Weights of a small GPT-style language model, trained from scratch on English Wikipedia.
Size: 23 layers, width 64, 4 heads of 32, MLP 192 GeGLU, vocabulary 2048, 1.74M parameters.
Architecture: rotary positions, tied embeddings.
Training: a variant of Adam for these matrices, 130M tokens, 4050 steps.
Each number is 50 + 12 x the weight over its row's rms, rounded and kept within 0 to 99. Layers, rows and columns count from 0. The size before them is the row's rms in percent of the matrix's.

# layer 13 attention query, 128x64, rms 0.152, rows 0-31, columns 0-63
085:55 52 37 20 73 61 67 55 57 58 51 52 31 66 49 51 48 26 47 42 32 55 57 53 54 69 44 68 44 34 46 60 71 39 39 59 50 59 47 82 47 42 54 41 26 44 62 45 44 27 47 50 53 53 52 56 51 32 70 49 54 43 53 56
078:73 65 75 36 62 32 34 56 52 47 62 45 66 48 74 65 53 51 50 49 53 58 44 39 52 45 28 51 47 56 42 64 58 33 75 48 84 28 43 46 57 43 49 35 51 54 65 35 53 40 43 52 47 43 55 43 30 40 37 39 54 50 50 57
090:26 63 50 54 28 53 41 37 60 55 46 51 41 40 44 52 22 69 21 44 61 44 32 65 59 40 55 54 67 58 72 53 32 41 54 55 42 59 65 54 60 50 72 56 65 48 60 48 61 53 55 63 47 47 40 67 58 54 52 21 47 54 40 53
084:32 36 33 50 60 64 67 46 36 43 52 50 37 64 62 31 67 45 65 43 49 41 66 78 28 44 58 57 37 33 59 42 60 54 45 51 41 70 39 53 44 59 61 47 33 65 28 34 50 54 54 65 33 39 42 66 53 36 56 55 56 54 61 55
098:56 49 58 34 40 39 43 64 53 36 39 41 43 23 43 52 39 41 38 70 58 58 30 59 58 29 73 62 58 68 45 51 46 44 43 30 55 27 72 60 62 54 55 46 41 53 51 58 43 49 56 62 53 38 35 37 59 51 33 35 57 51 42 23
085:41 71 31 64 55 40 71 37 41 48 57 54 46 65 39 35 54 42 69 36 51 48 48 59 49 60 33 54 65 36 73 40 48 40 48 65 65 61 32 41 43 66 52 39 68 70 40 37 35 59 54 57 33 41 57 40 36 46 56 76 50 41 49 60
093:49 33 46 24 21 63 22 47 49 58 40 63 71 40 46 66 62 53 43 47 43 35 40 58 63 57 55 44 45 39 34 86 48 40 50 49 46 59 59 61 55 65 41 55 38 45 53 76 55 62 42 54 53 56 50 44 42 46 35 42 65 39 58 49
083:53 56 48 61 62 53 65 33 70 52 56 62 30 60 69 51 48 52 49 67 78 46 53 30 35 45 40 22 32 47 55 32 54 44 47 45 44 59 45 50 41 47 56 69 50 65 46 25 27 49 47 33 58 39 46 71 57 47 65 54 47 53 47 69
116:39 44 44 57 51 67 65 37 51 43 65 55 43 59 69 41 49 59 40 61 74 33 56 42 33 32 42 42 45 45 54 38 63 65 55 50 33 63 36 63 50 58 50 52 51 62 45 33 33 39 53 32 39 18 29 62 62 43 64 64 62 52 35 56
129:24 28 49 63 55 69 52 43 58 37 43 61 43 66 71 50 63 46 52 61 65 36 56 70 41 46 50 45 41 45 30 43 56 65 56 76 54 49 49 43 34 63 46 50 31 53 46 23 43 32 60 45 55 48 56 58 59 74 29 43 46 53 56 57
091:36 38 46 47 47 50 34 36 47 29 61 37 47 50 51 52 48 45 67 53 43 51 49 46 56 68 49 56 47 28 40 44 44 55 62 73 57 56 57 40 56 75 42 46 43 56 26 41 31 61 61 76 40 46 64 24 43 42 64 39 32 73 56 41
088:48 39 50 34 64 32 65 54 66 50 45 63 23 60 52 60 31 46 50 43 52 55 65 50 56 33 48 50 36 54 64 49 48 47 50 37 18 72 48 47 31 41 48 46 62 39 52 69 40 63 39 49 47 43 57 68 78 67 62 71 54 42 58 48
107:54 57 54 55 42 39 33 44 55 59 57 55 52 61 34 45 57 18 36 26 70 60 39 54 50 43 57 46 63 45 67 41 46 26 67 43 54 56 59 70 56 52 64 56 50 64 43 55 56 37 77 41 28 33 57 70 54 38 48 59 57 37 49 36
083:41 46 19 43 64 55 33 57 48 45 45 71 37 47 39 81 35 43 56 50 63 68 50 53 40 44 67 57 64 44 45 43 48 63 51 54 46 57 62 54 46 62 38 37 25 64 55 63 45 37 69 60 65 53 59 48 54 49 22 53 48 37 64 40
089:63 65 50 40 57 39 65 36 68 52 44 36 43 52 33 51 55 67 45 34 43 42 47 45 54 22 40 66 52 53 49 63 48 30 51 46 79 59 50 51 60 70 57 64 48 55 37 27 45 58 50 38 43 57 53 66 33 53 83 38 64 47 42 57
098:54 46 77 71 64 30 55 50 60 48 39 53 53 54 54 47 45 51 37 54 65 71 64 45 56 55 59 49 47 52 43 23 50 35 26 26 50 57 52 36 31 22 53 60 47 40 49 53 43 52 53 60 41 77 55 54 42 56 35 30 58 44 49 64
075:76 40 48 48 59 47 50 45 62 56 54 52 57 45 44 67 40 37 45 18 54 49 69 38 59 62 39 63 35 32 40 50 67 35 40 52 63 46 61 54 45 53 50 40 54 30 52 59 40 24 43 62 72 60 28 58 63 63 67 44 59 41 55 36
088:56 62 62 31 11 41 58 40 48 35 59 48 66 32 63 47 35 61 53 54 81 61 45 39 50 51 52 57 73 48 52 42 48 41 55 45 51 53 59 31 43 50 53 68 55 54 74 61 60 42 51 64 72 45 45 29 38 49 60 53 42 45 44 40
083:30 29 52 41 58 53 56 51 49 62 49 39 46 57 59 45 50 52 41 42 30 38 75 65 53 39 58 34 21 34 61 51 50 53 52 57 39 65 49 64 60 38 55 49 47 49 34 46 52 72 64 36 36 35 30 58 77 44 66 52 72 51 59 47
086:57 64 64 68 72 59 74 39 42 46 50 50 55 62 68 52 60 51 81 62 48 64 51 32 37 57 39 49 55 37 45 30 58 50 48 51 44 50 33 44 42 53 39 41 42 41 48 33 44 33 46 48 41 62 69 39 21 38 54 62 55 48 58 73
095:27 41 30 32 50 52 48 61 49 41 55 52 53 57 58 24 56 75 47 53 60 32 47 63 38 44 57 36 33 59 44 56 53 56 65 66 64 50 45 65 63 48 49 44 34 50 29 54 67 25 46 51 50 42 20 47 58 70 51 38 49 57 45 36
107:69 57 59 41 46 39 40 54 41 61 39 45 62 43 43 81 27 32 50 61 31 62 40 46 55 63 47 49 60 48 55 72 42 47 40 35 43 40 61 41 45 44 47 63 60 42 48 78 46 65 49 56 58 78 61 33 33 57 47 42 49 32 57 60
115:32 51 41 61 54 58 66 44 48 51 53 55 46 62 65 20 56 65 60 46 65 26 71 47 30 41 43 38 60 32 42 39 61 65 56 53 58 65 41 57 49 48 68 54 58 54 34 36 47 30 50 38 43 29 34 56 60 45 78 55 51 60 44 49
108:57 51 39 75 70 37 69 41 71 55 50 36 46 49 38 39 27 43 64 36 52 42 50 57 56 36 49 53 61 47 71 41 47 54 61 62 61 47 55 44 34 46 60 45 65 68 38 25 55 61 48 36 29 44 52 36 41 52 68 56 32 65 57 35
135:37 47 49 74 68 59 55 39 76 40 57 43 49 47 65 37 47 45 55 40 70 52 41 41 45 33 37 47 50 46 55 37 59 53 44 70 46 52 44 54 33 62 58 53 57 58 53 13 42 52 65 31 36 33 58 61 56 56 73 51 45 66 32 58
085:64 59 50 34 26 49 29 56 38 41 34 50 64 55 52 43 57 48 53 44 30 53 31 79 61 66 50 62 58 38 56 60 51 40 67 78 63 33 48 51 56 54 56 54 39 49 55 65 54 49 51 66 50 62 77 34 39 56 39 32 40 44 52 50
093:60 51 60 52 33 56 34 62 52 42 31 48 67 50 28 53 72 38 55 37 21 62 49 52 66 62 45 46 66 49 40 59 32 39 53 64 38 36 56 43 35 51 58 45 35 41 52 66 56 69 48 62 53 60 80 37 63 48 32 49 55 40 59 54
090:56 40 61 28 40 74 50 26 59 42 55 39 59 54 43 64 47 57 49 45 36 53 37 40 58 59 38 70 32 47 52 73 64 70 61 47 54 44 42 50 52 68 46 54 51 54 53 47 53 37 61 37 69 33 38 28 66 66 70 53 55 55 53 27
093:56 62 79 54 52 49 57 53 65 74 37 36 64 34 55 40 51 63 43 45 33 47 38 53 55 47 51 37 68 46 60 38 53 38 29 48 61 19 63 64 52 49 81 66 55 57 70 50 57 53 37 54 39 52 61 46 35 58 49 39 38 61 57 50
088:61 44 38 36 60 51 48 36 63 45 32 73 36 70 66 60 24 56 38 52 55 55 59 60 41 62 45 68 28 60 50 62 48 64 38 34 60 48 53 43 48 57 55 69 37 55 54 58 49 36 59 53 68 75 55 34 62 47 39 58 29 39 58 47
086:44 65 45 36 38 56 60 73 38 50 45 38 74 44 47 28 59 56 54 71 38 40 56 64 52 53 50 35 48 31 40 51 70 54 64 72 53 52 50 36 54 46 72 39 54 28 54 65 65 41 38 59 48 43 46 61 50 48 40 45 63 42 54 81
092:51 70 43 45 44 48 36 46 42 68 25 39 56 53 54 75 50 57 67 56 38 31 39 81 44 27 57 51 58 63 44 43 48 48 63 70 59 25 55 45 39 46 46 51 45 49 64 37 48 53 35 58 58 72 65 59 54 54 35 41 45 39 56 68
# layer 13 attention key, 128x64, rms 0.148, rows 0-31, columns 0-63
072:56 68 45 33 30 58 61 25 44 43 35 56 47 35 30 42 29 69 42 60 62 39 53 64 53 48 45 53 48 62 67 36 50 72 50 48 46 48 48 64 61 55 51 24 43 63 61 59 64 44 66 51 40 56 52 47 51 30 35 41 33 69 51 34
090:61 57 65 44 43 53 21 52 49 67 59 51 66 58 38 85 41 71 44 46 50 49 70 54 34 46 46 59 48 61 53 51 45 60 51 47 65 35 54 52 57 29 36 59 56 55 49 32 58 49 47 44 51 66 45 61 25 69 35 37 43 38 31 60
096:40 45 39 35 67 65 52 61 37 35 57 42 37 50 48 34 68 47 67 35 28 60 33 47 44 44 49 42 56 41 63 51 55 48 54 85 41 58 51 42 44 47 38 42 65 42 70 49 51 62 60 52 59 37 77 43 68 50 75 60 53 47 64 47
103:84 50 50 60 39 50 50 56 57 48 32 58 50 54 31 71 38 43 40 60 68 28 64 60 40 55 55 62 42 75 40 51 48 63 38 45 46 41 63 22 58 47 61 48 49 62 40 49 52 34 51 54 41 58 38 56 29 54 28 52 50 69 38 58
107:22 47 41 26 56 35 37 62 41 54 42 36 65 48 44 34 58 37 62 44 41 37 40 53 58 31 51 21 53 52 56 58 57 45 43 67 59 52 66 64 46 46 55 31 63 56 61 57 45 48 51 63 46 46 63 68 77 53 71 57 38 61 36 43
098:73 42 42 51 55 72 50 41 35 28 61 76 50 63 44 66 43 62 49 66 30 61 43 30 38 70 41 68 38 39 51 53 49 59 47 49 49 52 28 54 44 61 27 49 47 41 52 47 47 45 61 64 48 48 38 35 40 40 41 64 66 31 58 60
087:37 56 42 33 44 39 43 57 57 76 37 38 48 40 47 47 55 30 53 33 66 27 57 83 61 41 45 35 60 56 52 45 43 41 48 56 64 48 70 50 40 42 58 35 59 56 56 60 65 54 32 34 49 51 62 56 71 48 45 44 29 71 39 52
081:50 52 60 62 64 59 51 43 52 42 46 64 48 45 67 57 59 69 53 58 54 52 43 28 44 61 55 65 33 58 38 36 66 72 41 57 58 66 23 36 50 59 51 80 48 58 60 26 36 29 51 65 66 61 59 57 34 62 49 47 45 51 55 42
124:66 39 50 57 67 61 49 35 53 34 55 73 44 67 66 52 48 53 60 56 43 61 54 31 38 60 62 47 36 56 41 35 65 53 45 45 54 69 24 38 43 42 33 70 48 56 48 27 28 26 51 66 54 54 45 52 30 62 42 49 60 52 62 59
088:49 54 39 50 59 37 57 39 51 50 52 66 41 75 55 29 48 52 49 37 64 64 50 49 43 61 40 55 41 43 51 41 72 56 67 60 64 66 12 60 43 58 27 54 51 55 38 47 43 22 42 56 48 48 45 53 25 62 59 52 41 60 64 37
096:53 56 43 50 58 33 24 71 42 52 48 49 54 31 37 36 32 57 53 34 47 73 55 52 66 51 48 40 62 38 57 38 39 42 45 44 48 48 66 53 56 45 21 54 42 30 56 76 51 54 60 39 34 65 53 50 27 48 55 67 58 69 48 36
092:56 35 49 24 28 67 57 54 51 40 39 60 70 40 60 60 15 52 60 47 51 36 43 37 58 43 58 57 44 66 39 52 60 66 64 51 49 67 30 52 46 39 66 56 52 63 34 52 50 39 48 71 44 50 41 47 59 46 61 52 42 80 42 44
113:62 46 44 28 50 74 43 35 40 37 63 64 63 61 33 69 21 42 45 51 52 55 45 58 66 52 48 59 46 31 59 52 61 42 58 50 53 38 46 75 48 66 43 38 49 30 67 65 44 43 64 43 65 34 67 30 49 58 57 57 50 45 45 60
084:59 70 24 47 54 53 57 50 43 42 50 56 36 57 63 59 56 30 63 39 61 32 66 60 52 47 48 37 57 47 64 45 55 47 43 53 61 63 43 60 55 56 40 25 50 24 61 69 51 32 37 37 30 34 40 32 40 44 43 71 45 44 37 66
092:81 59 41 61 60 58 35 38 55 63 46 38 51 37 66 71 25 60 53 52 52 53 47 58 53 60 53 57 32 36 43 45 46 69 62 34 24 44 58 35 53 49 52 41 47 48 57 15 49 75 57 49 63 56 53 43 49 42 40 46 48 46 63 35
101:27 68 58 60 49 41 61 50 44 58 34 49 66 49 51 16 53 56 33 51 62 63 42 61 55 38 73 52 46 56 31 51 36 39 51 43 43 42 45 53 48 60 74 53 50 80 34 24 61 50 31 46 46 40 63 42 52 48 38 40 49 58 44 56
094:54 42 42 44 16 50 54 50 65 57 33 45 70 40 35 51 31 38 47 40 51 26 57 67 55 46 64 61 36 52 54 48 53 59 50 69 61 46 44 69 71 55 41 46 30 70 39 52 36 48 61 52 51 36 50 37 29 51 56 57 37 72 48 43
089:24 43 62 43 44 39 47 39 35 34 61 48 66 52 85 38 41 54 65 50 44 43 49 43 33 62 35 35 47 22 25 52 47 38 51 41 59 80 61 47 35 64 57 62 53 49 57 52 62 44 50 60 63 52 52 57 63 52 54 49 44 35 53 58
080:68 60 54 34 53 49 36 60 48 50 40 36 55 60 43 59 26 51 45 56 59 30 55 53 54 52 44 62 61 54 47 57 43 44 71 73 29 26 47 62 57 29 46 59 50 61 46 43 45 74 71 37 46 39 49 32 50 56 52 53 63 76 27 46
090:82 48 59 76 64 38 35 39 62 46 41 74 31 36 40 64 37 49 34 63 51 51 52 52 43 71 59 65 48 51 48 36 55 57 48 32 55 39 53 33 47 48 40 63 57 55 53 51 55 38 54 47 37 70 38 39 31 60 28 42 50 51 53 40
087:43 38 56 68 45 37 67 33 50 50 59 48 53 71 59 54 43 34 18 57 50 46 78 52 44 47 58 43 47 56 62 42 36 42 22 35 23 35 61 26 64 63 65 60 60 57 40 59 46 57 39 56 47 39 43 49 42 59 54 53 61 59 50 49
104:28 47 49 25 30 52 39 73 41 47 45 34 63 41 51 34 62 54 73 48 45 41 32 53 65 35 53 29 58 41 41 58 49 49 60 57 50 47 57 61 53 55 58 37 48 48 73 53 51 60 57 44 53 47 66 62 83 53 70 41 54 48 44 30
121:72 41 53 70 62 47 56 39 57 45 51 65 26 51 42 65 44 65 36 41 44 64 43 55 50 73 46 64 49 55 64 37 51 59 31 44 58 55 47 34 36 43 34 73 33 55 34 46 33 47 63 55 58 65 49 41 23 55 32 52 47 35 58 63
089:59 42 52 54 47 75 58 44 54 27 39 73 47 41 43 63 38 54 58 73 53 64 39 37 57 48 48 67 30 35 38 51 59 67 43 31 45 35 33 54 61 70 50 48 46 47 42 61 62 45 57 55 47 50 49 44 32 30 48 51 58 24 63 32
082:73 50 50 54 69 76 39 40 46 39 54 73 48 59 54 64 52 54 57 62 66 56 38 33 43 53 48 65 41 50 41 49 76 49 61 38 51 55 13 57 51 56 30 58 46 45 48 27 36 23 60 51 51 50 52 62 44 43 60 51 57 49 55 34
109:40 62 50 45 38 33 48 63 55 61 56 42 53 35 39 42 38 42 48 33 40 46 39 80 59 42 28 43 67 45 72 50 61 51 55 68 46 25 75 68 49 53 39 25 49 43 60 74 73 54 51 57 48 54 61 47 46 54 48 63 49 42 51 43
087:43 50 51 39 42 69 43 69 50 64 41 36 55 34 44 45 61 53 54 37 51 27 56 98 55 45 38 35 56 38 59 47 32 50 52 61 65 61 70 51 37 56 53 35 54 58 55 60 46 59 37 41 34 55 57 66 55 53 40 48 55 36 36 66
087:69 33 34 37 52 63 39 41 55 62 65 54 49 52 45 48 60 45 56 44 32 49 65 36 47 67 42 34 31 67 49 44 60 63 65 39 42 59 75 49 47 33 49 75 37 52 71 49 58 30 54 43 55 39 45 58 64 80 61 58 50 63 46 52
087:43 47 64 55 48 40 50 66 41 59 44 33 31 49 45 65 61 39 40 68 65 36 45 75 53 42 52 60 58 55 43 46 52 44 42 49 55 23 73 62 45 52 69 46 50 42 43 31 32 66 54 30 34 48 48 67 66 48 40 26 53 29 57 43
093:39 60 67 51 43 41 73 38 64 47 51 48 46 66 54 37 51 65 51 34 61 45 60 60 47 43 62 44 33 67 58 39 46 60 60 43 61 45 57 64 55 60 64 53 29 30 48 51 80 47 34 45 29 33 39 63 37 61 59 44 21 59 51 44
090:29 45 44 47 38 41 67 72 50 30 45 41 51 65 58 34 58 63 68 57 55 57 38 47 38 45 44 52 70 54 46 62 57 57 48 72 28 46 52 38 38 50 50 19 48 43 51 52 53 46 46 57 70 68 44 60 58 62 46 53 69 28 57 76
096:54 54 53 65 54 29 47 63 49 69 39 45 49 47 63 48 43 39 63 55 50 36 44 71 35 43 31 57 52 43 67 33 54 70 33 63 61 41 65 45 47 59 46 10 61 48 59 31 49 51 53 53 55 51 49 56 52 23 65 47 37 34 55 37
# layer 13 attention value, 128x64, rms 0.12, rows 0-22, columns 0-63
104:14 58 46 51 42 25 46 52 54 50 66 48 48 66 36 42 35 49 44 62 36 46 47 52 40 26 27 57 71 59 67 67 32 68 52 61 44 56 51 42 49 56 63 56 62 58 40 43 70 44 40 40 44 49 60 65 46 40 42 59 41 30 39 53
120:34 63 68 48 55 39 60 46 27 47 52 59 72 47 38 45 31 54 43 57 39 38 40 56 63 17 48 57 47 49 59 53 37 58 43 62 59 50 51 45 64 70 65 56 63 55 34 34 68 55 40 45 60 35 41 44 46 54 52 63 57 27 22 49
109:65 59 47 42 30 45 56 54 49 60 41 35 57 64 44 49 40 50 53 50 46 58 58 52 52 44 38 82 72 46 45 72 38 72 39 40 60 64 40 67 37 82 46 39 60 62 61 50 46 54 51 44 63 51 76 56 53 34 37 34 44 38 55 39
105:64 47 48 47 60 33 48 52 55 67 16 62 49 59 63 42 29 30 80 60 37 57 60 49 50 71 58 43 50 44 41 51 60 58 70 60 66 57 49 57 39 41 37 53 66 49 48 52 42 28 36 49 48 75 58 60 44 41 37 36 47 43 60 54
104:45 58 66 61 52 38 67 34 40 49 55 57 84 45 51 34 30 58 50 78 39 34 51 48 51 44 50 28 24 46 71 43 45 64 36 49 65 57 49 50 75 61 47 54 63 40 38 55 52 55 27 58 52 43 51 54 41 42 52 65 47 53 47 40
109:55 65 51 43 40 67 53 58 11 29 49 40 57 45 60 57 58 54 54 30 63 38 57 43 53 47 33 55 45 70 48 60 31 56 57 68 54 53 49 51 64 46 40 55 46 50 38 43 43 71 51 33 57 54 72 48 62 23 65 51 32 63 42 53
098:44 58 74 48 59 32 67 41 34 28 66 60 54 47 45 44 36 57 61 58 40 39 39 48 63 33 50 52 41 43 70 48 56 65 46 48 69 57 44 53 77 48 41 63 81 58 42 49 60 48 37 69 32 38 38 41 43 60 66 58 52 46 37 44
113:73 39 49 40 54 52 33 50 76 59 38 58 41 42 49 48 47 46 76 34 50 54 72 42 52 66 54 35 52 54 36 60 57 39 74 44 59 59 50 61 35 49 45 51 58 41 51 51 40 25 61 57 42 79 70 65 44 49 41 30 56 63 61 51
097:64 38 66 58 59 45 52 74 46 44 42 41 33 45 55 57 53 43 44 35 60 60 42 58 43 55 59 41 63 48 32 57 46 70 44 45 66 60 53 43 10 45 62 42 32 35 08 54 46 63 59 57 54 62 52 47 57 40 43 48 60 54 45 43
109:63 33 42 51 52 48 58 57 57 49 21 55 53 54 33 83 57 56 54 46 55 41 43 46 62 63 34 68 61 63 27 54 47 24 57 42 42 40 54 60 30 68 57 38 54 36 46 48 68 49 53 50 53 44 41 46 43 42 48 30 70 27 59 56
108:56 46 70 69 56 49 53 40 54 57 59 47 38 42 66 44 43 45 33 69 46 47 82 45 48 75 54 44 64 56 55 39 63 50 54 31 66 51 62 68 48 34 38 41 43 39 30 61 40 47 51 77 33 47 49 63 54 31 34 66 51 53 52 42
101:58 47 47 54 37 49 58 43 60 59 41 67 54 54 50 43 54 28 62 44 43 51 40 51 57 56 65 35 45 38 39 35 62 37 71 46 43 40 45 76 71 46 63 41 44 53 52 46 64 33 55 49 25 69 65 33 32 49 52 57 51 66 75 75
115:40 52 56 62 30 55 49 44 26 51 34 44 61 50 56 58 45 53 39 52 45 51 47 48 43 40 56 79 74 50 49 52 41 81 58 56 27 48 49 52 37 40 60 49 92 62 43 44 54 52 43 40 57 54 58 37 51 47 57 71 48 55 38 72
118:37 73 53 54 48 56 48 48 32 55 72 37 38 48 44 55 59 56 29 43 43 43 38 53 41 32 47 45 44 53 73 44 40 68 45 46 73 57 50 32 64 57 43 60 37 44 46 47 59 80 37 46 59 24 37 50 40 65 45 62 57 36 29 44
121:46 43 73 37 42 49 48 41 46 43 78 56 56 56 58 34 55 71 40 53 51 55 57 54 50 43 58 37 45 39 69 28 52 47 36 44 28 47 49 54 49 35 38 62 47 65 62 48 27 37 57 63 54 46 39 49 52 60 68 74 33 82 44 42
108:54 34 38 49 35 46 53 59 51 38 20 59 60 48 43 55 51 53 54 38 50 55 27 51 65 38 37 65 43 58 37 60 63 27 58 50 21 48 49 81 43 56 52 41 74 54 42 42 63 52 60 58 54 63 42 47 56 43 55 19 59 47 57 57
112:30 47 61 48 72 48 37 46 34 58 69 48 60 63 28 41 52 53 29 35 37 57 40 58 62 26 43 59 33 39 46 48 39 50 53 52 83 66 54 44 47 77 39 51 40 62 48 47 47 56 31 34 51 56 57 63 62 54 63 49 51 47 35 43
108:65 27 37 53 48 39 57 55 83 62 42 61 39 54 51 46 43 39 50 53 49 55 51 57 43 72 54 60 63 45 27 50 72 43 53 50 33 33 51 47 37 46 65 44 29 63 68 54 46 30 59 43 57 59 50 44 33 43 43 30 55 56 75 60
093:63 47 55 58 49 59 60 28 53 45 62 57 76 47 41 57 45 60 55 71 50 31 49 58 57 41 51 46 33 52 43 48 54 41 59 51 22 35 49 57 88 56 56 38 53 44 64 48 75 51 51 50 31 44 48 46 34 48 77 47 44 48 71 63
122:47 61 69 45 71 45 68 67 33 43 28 57 65 59 58 58 36 39 51 60 58 34 43 55 41 37 47 34 40 43 56 44 45 78 41 60 45 70 51 25 46 53 65 54 73 59 29 50 45 55 47 51 66 50 43 38 36 61 56 69 47 49 37 45
123:40 42 67 40 67 49 59 62 29 34 61 43 63 55 35 61 46 50 69 52 46 53 31 49 60 44 59 85 52 41 45 62 49 41 46 45 75 56 43 60 36 50 60 74 37 53 48 52 44 57 40 59 37 38 33 45 73 66 66 55 51 39 39 49
115:31 56 60 51 50 39 59 39 58 50 52 60 68 51 55 40 53 36 68 73 44 31 59 67 42 35 40 22 36 61 54 46 52 69 49 54 52 46 52 30 60 42 79 50 36 44 27 54 60 42 53 45 25 42 49 62 28 53 53 53 35 59 50 45
098:54 39 66 67 14 51 50 44 42 66 49 34 50 43 42 72 60 73 43 42 46 55 53 45 43 55 46 88 67 50 36 59 42 56 59 45 42 36 44 75 44 45 49 34 54 57 43 43 68 60 49 47 53 52 54 45 60 47 42 40 61 27 59 50
# layer 13 attention output (transposed), 128x64, rms 0.124, rows 0-21, columns 0-63
094:57 46 51 50 62 61 20 54 43 57 47 44 59 49 61 52 57 59 51 57 43 43 43 30 35 82 51 55 50 46 42 77 62 58 52 45 59 69 57 62 40 48 34 63 58 62 27 70 36 64 42 32 37 40 29 51 49 63 59 34 52 53 36 56
121:34 48 37 32 29 77 43 57 48 44 49 39 59 50 60 42 70 66 51 45 50 41 34 28 40 67 48 37 54 46 43 66 57 67 49 39 53 65 40 60 42 48 61 46 58 48 39 68 48 55 37 41 42 33 43 47 37 56 74 45 61 59 19 62
125:53 39 19 32 66 59 44 43 67 37 38 55 39 55 60 55 42 63 57 54 65 62 58 52 45 51 37 68 41 59 45 53 45 59 48 52 37 35 57 72 41 37 36 80 52 44 40 72 37 62 44 47 31 38 28 51 50 54 63 53 30 58 47 44
106:55 58 24 50 48 32 13 38 63 55 46 55 65 72 54 50 60 40 62 50 53 69 59 53 54 54 39 58 57 63 40 44 70 39 42 43 54 57 46 66 68 82 51 65 61 40 50 49 49 50 44 44 51 57 54 47 57 30 38 39 38 45 66 34
111:46 65 48 44 36 48 55 58 45 50 44 41 66 57 46 29 75 57 62 42 50 35 30 59 54 59 42 37 64 48 39 56 53 46 50 50 54 45 37 62 49 48 84 50 40 27 41 62 64 50 49 34 36 38 37 56 30 36 67 62 59 37 32 72
115:33 39 56 57 45 45 56 46 62 50 48 42 37 40 36 62 45 63 72 82 61 35 47 58 40 41 53 19 27 60 33 58 46 51 63 48 42 51 60 72 51 53 43 54 29 50 57 54 54 53 42 59 55 44 37 38 41 83 59 63 51 44 45 42
105:53 55 49 34 34 64 57 65 48 35 46 33 84 45 54 38 74 69 42 53 41 39 43 58 53 58 37 26 59 49 41 57 59 51 50 56 48 53 40 67 44 54 66 49 58 32 28 45 64 57 52 39 49 51 48 57 48 36 73 52 66 48 22 50
113:48 44 25 60 46 42 28 45 45 65 56 48 50 55 43 45 51 42 54 49 51 68 60 80 58 28 60 59 43 68 56 41 57 40 51 49 37 35 50 57 62 65 40 65 57 52 50 43 45 47 54 71 41 70 56 50 65 32 34 47 33 40 79 30
097:47 53 52 85 54 56 48 39 64 42 56 55 26 52 50 53 41 46 39 56 57 32 61 53 54 62 40 60 50 49 61 56 58 29 45 59 36 61 45 36 53 53 32 52 53 74 66 42 28 34 58 56 66 52 59 46 53 54 56 43 15 36 53 29
106:50 43 29 38 49 81 36 54 47 31 71 58 35 45 68 60 56 55 52 50 41 75 57 52 57 56 54 61 46 43 38 51 56 75 36 55 33 48 32 42 57 57 36 42 48 47 61 64 33 30 46 61 41 64 59 45 62 50 44 57 35 57 73 36
104:66 76 54 86 65 52 56 52 46 41 48 50 51 55 38 46 43 32 54 36 36 58 38 75 50 38 54 48 70 45 61 42 53 27 66 70 57 54 46 34 50 59 63 51 55 52 56 46 50 51 53 46 61 54 32 51 66 37 35 53 35 24 51 39
097:54 34 26 38 43 33 40 62 45 63 51 77 63 62 61 29 52 43 50 62 39 52 31 47 63 45 59 58 57 60 34 42 51 68 53 47 44 35 41 48 63 66 72 47 68 34 50 48 67 51 40 56 58 59 51 53 44 28 28 53 55 60 61 31
101:56 47 42 39 58 63 42 37 60 57 59 65 41 39 48 56 43 45 47 66 60 43 42 34 48 57 41 50 32 35 65 63 46 54 71 50 47 58 34 72 44 55 24 72 58 43 39 61 50 28 41 35 74 26 47 30 43 65 52 50 64 58 35 52
121:39 66 77 37 55 60 61 56 47 49 45 38 60 44 46 28 48 55 44 55 59 31 55 41 42 61 59 28 44 39 63 61 48 48 41 58 53 68 58 43 35 24 64 37 58 53 53 52 40 52 38 50 43 35 32 51 41 61 64 56 62 54 23 80
104:53 51 54 63 57 31 85 45 56 62 45 41 45 43 28 41 40 41 41 38 55 36 45 61 53 43 46 57 60 43 65 47 45 39 62 51 67 51 57 54 49 52 63 46 46 58 49 29 89 55 77 33 58 54 67 51 47 40 49 38 68 42 36 51
096:43 17 25 31 41 68 30 61 42 35 66 61 41 64 56 60 61 64 40 57 37 60 45 51 54 53 53 68 54 60 42 45 52 80 37 43 40 45 32 58 45 60 21 49 43 44 39 49 52 50 45 62 54 59 62 39 55 59 48 53 52 44 56 35
099:31 42 55 37 40 51 46 58 44 50 62 41 46 51 56 45 54 58 47 47 47 47 72 45 36 61 58 49 51 64 49 62 56 63 49 61 60 61 64 60 48 55 71 52 51 62 44 66 46 77 47 48 37 17 35 53 52 61 76 11 49 47 32 58
112:67 50 33 59 59 32 43 55 48 55 46 75 36 62 57 59 44 30 50 49 53 67 52 35 62 51 43 73 49 30 54 35 39 53 35 46 48 46 44 28 59 62 41 47 55 49 44 53 53 48 58 50 53 71 74 54 64 38 33 50 30 61 76 30
101:55 40 38 28 36 54 63 78 24 50 60 57 56 47 55 50 68 52 57 55 38 49 29 47 61 46 51 43 59 45 30 59 45 66 56 53 51 28 44 51 55 43 75 42 42 22 43 63 62 47 46 51 51 62 52 52 52 43 42 72 68 74 54 62
113:48 62 43 56 34 43 37 44 76 56 42 43 54 41 47 45 59 62 63 52 64 33 51 40 58 72 38 36 60 43 57 68 59 36 35 41 47 62 42 49 54 42 40 47 38 54 51 51 60 30 47 29 60 34 69 48 30 40 81 52 68 59 30 54
120:40 36 68 39 35 73 65 33 54 26 56 44 47 33 67 62 58 64 37 47 57 53 64 57 49 47 26 60 49 57 40 67 56 65 52 53 40 56 55 56 54 75 47 36 50 46 37 45 55 52 65 48 50 49 36 66 70 49 69 26 43 54 33 42
120:50 55 47 71 44 26 27 71 44 66 51 45 48 47 55 42 54 55 60 43 58 20 26 29 46 75 55 36 61 41 43 80 47 42 53 37 66 65 50 49 64 53 61 39 42 45 40 57 46 48 51 40 43 57 46 59 44 29 51 59 68 50 48 54